From a checkpoint of a small transformer trained on Wikipedia: ALiBi, 4425 steps.
Each number is 50 + 10 x the weight over its row's rms, rounded and kept within 0 to 99. Layers, rows and columns count from 0. The size before them is the row's rms in percent of the matrix's.

# layer 12 attention key, 640x448, rms 0.028, rows 375-383, columns 384-447
088:41 54 54 50 56 49 58 51 43 71 45 59 56 48 60 63 58 32 59 62 53 65 48 51 69 47 57 27 42 35 50 47 45 42 54 43 62 36 47 55 63 45 44 60 42 42 61 49 56 53 38 42 52 38 38 59 53 56 65 45 44 68 54 36
096:52 58 56 40 53 46 47 61 62 28 63 56 69 43 51 61 52 60 36 46 52 24 33 59 47 52 61 46 70 53 63 38 43 63 61 61 44 64 62 61 54 51 43 40 57 40 49 59 44 40 47 59 45 47 60 48 47 35 54 43 47 30 41 66
100:42 63 51 59 40 62 54 43 53 55 34 51 64 47 57 53 43 44 65 58 52 59 41 50 68 40 43 48 50 42 60 59 46 56 54 57 35 46 57 33 55 47 53 71 50 53 66 57 53 59 50 47 43 48 49 36 54 50 38 50 31 52 58 46
110:50 52 45 54 32 55 58 57 60 39 49 49 66 52 46 51 60 37 46 47 39 35 43 61 64 34 33 58 47 37 78 50 42 70 46 77 24 45 57 56 54 38 59 31 41 61 55 49 50 46 38 49 47 43 52 46 59 47 43 69 36 47 70 58
110:48 53 85 38 60 48 44 62 67 32 47 32 63 51 48 66 48 57 53 46 51 25 43 52 58 53 62 58 62 49 51 41 56 58 53 50 22 35 49 57 33 53 58 54 46 54 43 55 38 55 57 46 54 43 34 54 59 58 58 50 54 56 40 63
101:30 42 53 59 49 45 49 40 44 66 54 68 56 64 41 81 68 36 52 54 49 38 74 49 39 58 55 42 41 36 42 49 46 48 58 42 65 54 56 54 68 45 48 38 52 44 49 46 42 38 56 45 40 66 27 60 27 47 59 44 39 39 50 45
097:60 47 44 41 69 50 55 52 48 68 42 67 44 35 64 52 57 40 72 50 42 61 54 45 52 63 63 31 38 48 43 54 51 42 51 47 51 45 63 39 38 59 37 46 51 48 57 45 45 53 32 50 50 53 28 61 41 60 50 60 63 67 44 55
099:56 63 41 56 61 43 57 58 44 48 55 68 62 48 58 67 54 40 72 51 35 62 51 42 55 56 57 50 59 54 47 65 41 49 43 67 54 44 45 44 48 67 36 63 56 63 60 41 45 53 33 54 53 44 35 57 45 55 48 68 50 59 55 51
086:50 35 47 71 37 63 51 57 54 38 48 44 50 52 36 38 40 59 45 50 49 45 48 63 36 47 45 61 68 55 53 38 49 48 50 48 63 59 60 57 45 32 58 32 56 51 43 50 59 45 59 56 55 63 68 33 57 37 53 42 56 48 56 67
# layer 12 attention query, 640x448, rms 0.0299, rows 376-383, columns 384-447
096:49 54 70 44 47 50 50 48 38 47 48 40 66 78 35 49 61 60 50 45 40 37 75 60 57 44 50 68 57 65 50 50 48 57 47 71 41 73 57 61 42 43 45 73 37 52 51 46 66 50 43 36 55 50 68 58 50 54 52 52 43 44 58 51
099:45 53 51 41 62 58 37 63 38 41 42 67 54 59 57 41 40 38 59 54 35 43 53 42 51 38 60 42 44 50 45 54 50 54 23 49 41 40 52 34 60 31 67 57 36 37 58 56 53 55 57 57 42 51 55 49 48 52 60 46 38 41 54 62
113:45 52 48 52 50 46 36 45 49 48 64 67 72 34 51 29 46 45 41 47 58 55 57 65 64 43 46 48 54 39 59 55 52 47 34 49 40 50 44 43 58 48 59 58 46 44 62 47 68 38 61 56 36 45 55 45 57 42 51 49 58 46 41 57
099:55 59 57 30 40 59 58 40 41 50 58 47 41 39 53 45 54 28 47 52 67 50 42 70 43 61 64 39 49 35 43 34 58 39 46 56 39 64 26 56 50 42 55 45 64 35 45 66 55 47 39 60 36 48 55 45 45 49 50 56 37 63 46 63
095:67 52 60 65 55 54 49 47 37 40 44 44 62 55 29 46 76 55 52 54 66 47 66 33 44 44 46 59 52 42 46 41 38 37 52 57 65 61 47 65 51 58 53 49 31 54 52 55 45 52 55 37 62 68 48 52 37 46 69 39 57 58 46 47
104:60 47 46 40 37 55 56 52 52 59 51 49 39 53 67 61 44 16 54 48 76 59 46 55 64 49 59 46 59 44 44 58 61 47 49 23 47 46 44 45 49 38 66 34 55 47 48 61 27 51 51 60 30 63 41 38 51 64 44 61 64 68 47 47
104:57 54 29 39 53 46 39 52 47 50 57 47 55 47 53 52 45 34 64 54 68 65 45 46 61 57 58 35 55 48 39 70 52 45 27 51 52 57 48 38 58 46 62 47 54 37 45 57 38 46 49 58 28 46 38 53 34 58 38 58 60 50 56 44
092:51 46 53 79 47 49 45 36 38 52 60 48 52 29 30 52 72 62 52 54 50 50 52 48 33 49 38 53 38 63 52 64 59 54 52 58 61 64 29 53 41 54 44 47 51 54 45 51 52 48 35 37 71 35 52 66 49 41 42 52 62 62 57 59
# layer 12 attention value, 640x448, rms 0.0196, rows 320-322, columns 384-447
101:48 53 49 56 57 52 41 48 53 60 68 38 68 67 46 66 56 38 60 51 35 60 51 53 11 51 56 43 61 62 26 59 50 56 52 48 51 38 63 58 50 44 44 46 48 51 62 43 55 41 40 44 37 56 48 20 34 34 52 51 46 53 54 54
098:70 35 42 47 41 47 47 56 56 46 53 42 38 50 47 52 41 59 65 52 46 41 64 56 55 41 71 58 57 65 51 56 50 67 55 37 57 43 41 64 50 66 45 49 50 51 41 40 63 37 39 24 45 40 51 64 49 50 54 64 35 47 59 45
105:67 42 47 52 35 40 61 49 18 39 44 63 59 51 51 43 47 41 51 44 58 53 48 38 40 67 32 37 67 72 51 47 43 37 47 36 63 46 53 45 56 75 27 65 53 48 44 49 52 30 39 61 49 52 39 43 51 54 37 50 55 38 56 58
# layer 12 attention output (transposed), 640x448, rms 0.0181, rows 320-321, columns 384-447
108:65 52 84 35 39 54 56 72 53 35 41 48 35 43 46 51 36 59 74 48 49 44 45 21 41 54 52 51 45 48 61 52 40 47 56 61 55 44 61 32 63 44 48 55 39 52 44 52 36 50 67 38 51 41 66 56 28 49 42 41 40 39 51 44
105:60 42 54 28 50 37 41 63 68 25 66 63 53 60 56 48 68 51 54 51 53 59 68 54 49 36 40 61 41 56 48 53 36 43 55 62 59 63 53 55 40 63 62 64 46 63 51 61 41 56 48 77 44 37 35 55 55 42 47 58 55 42 63 55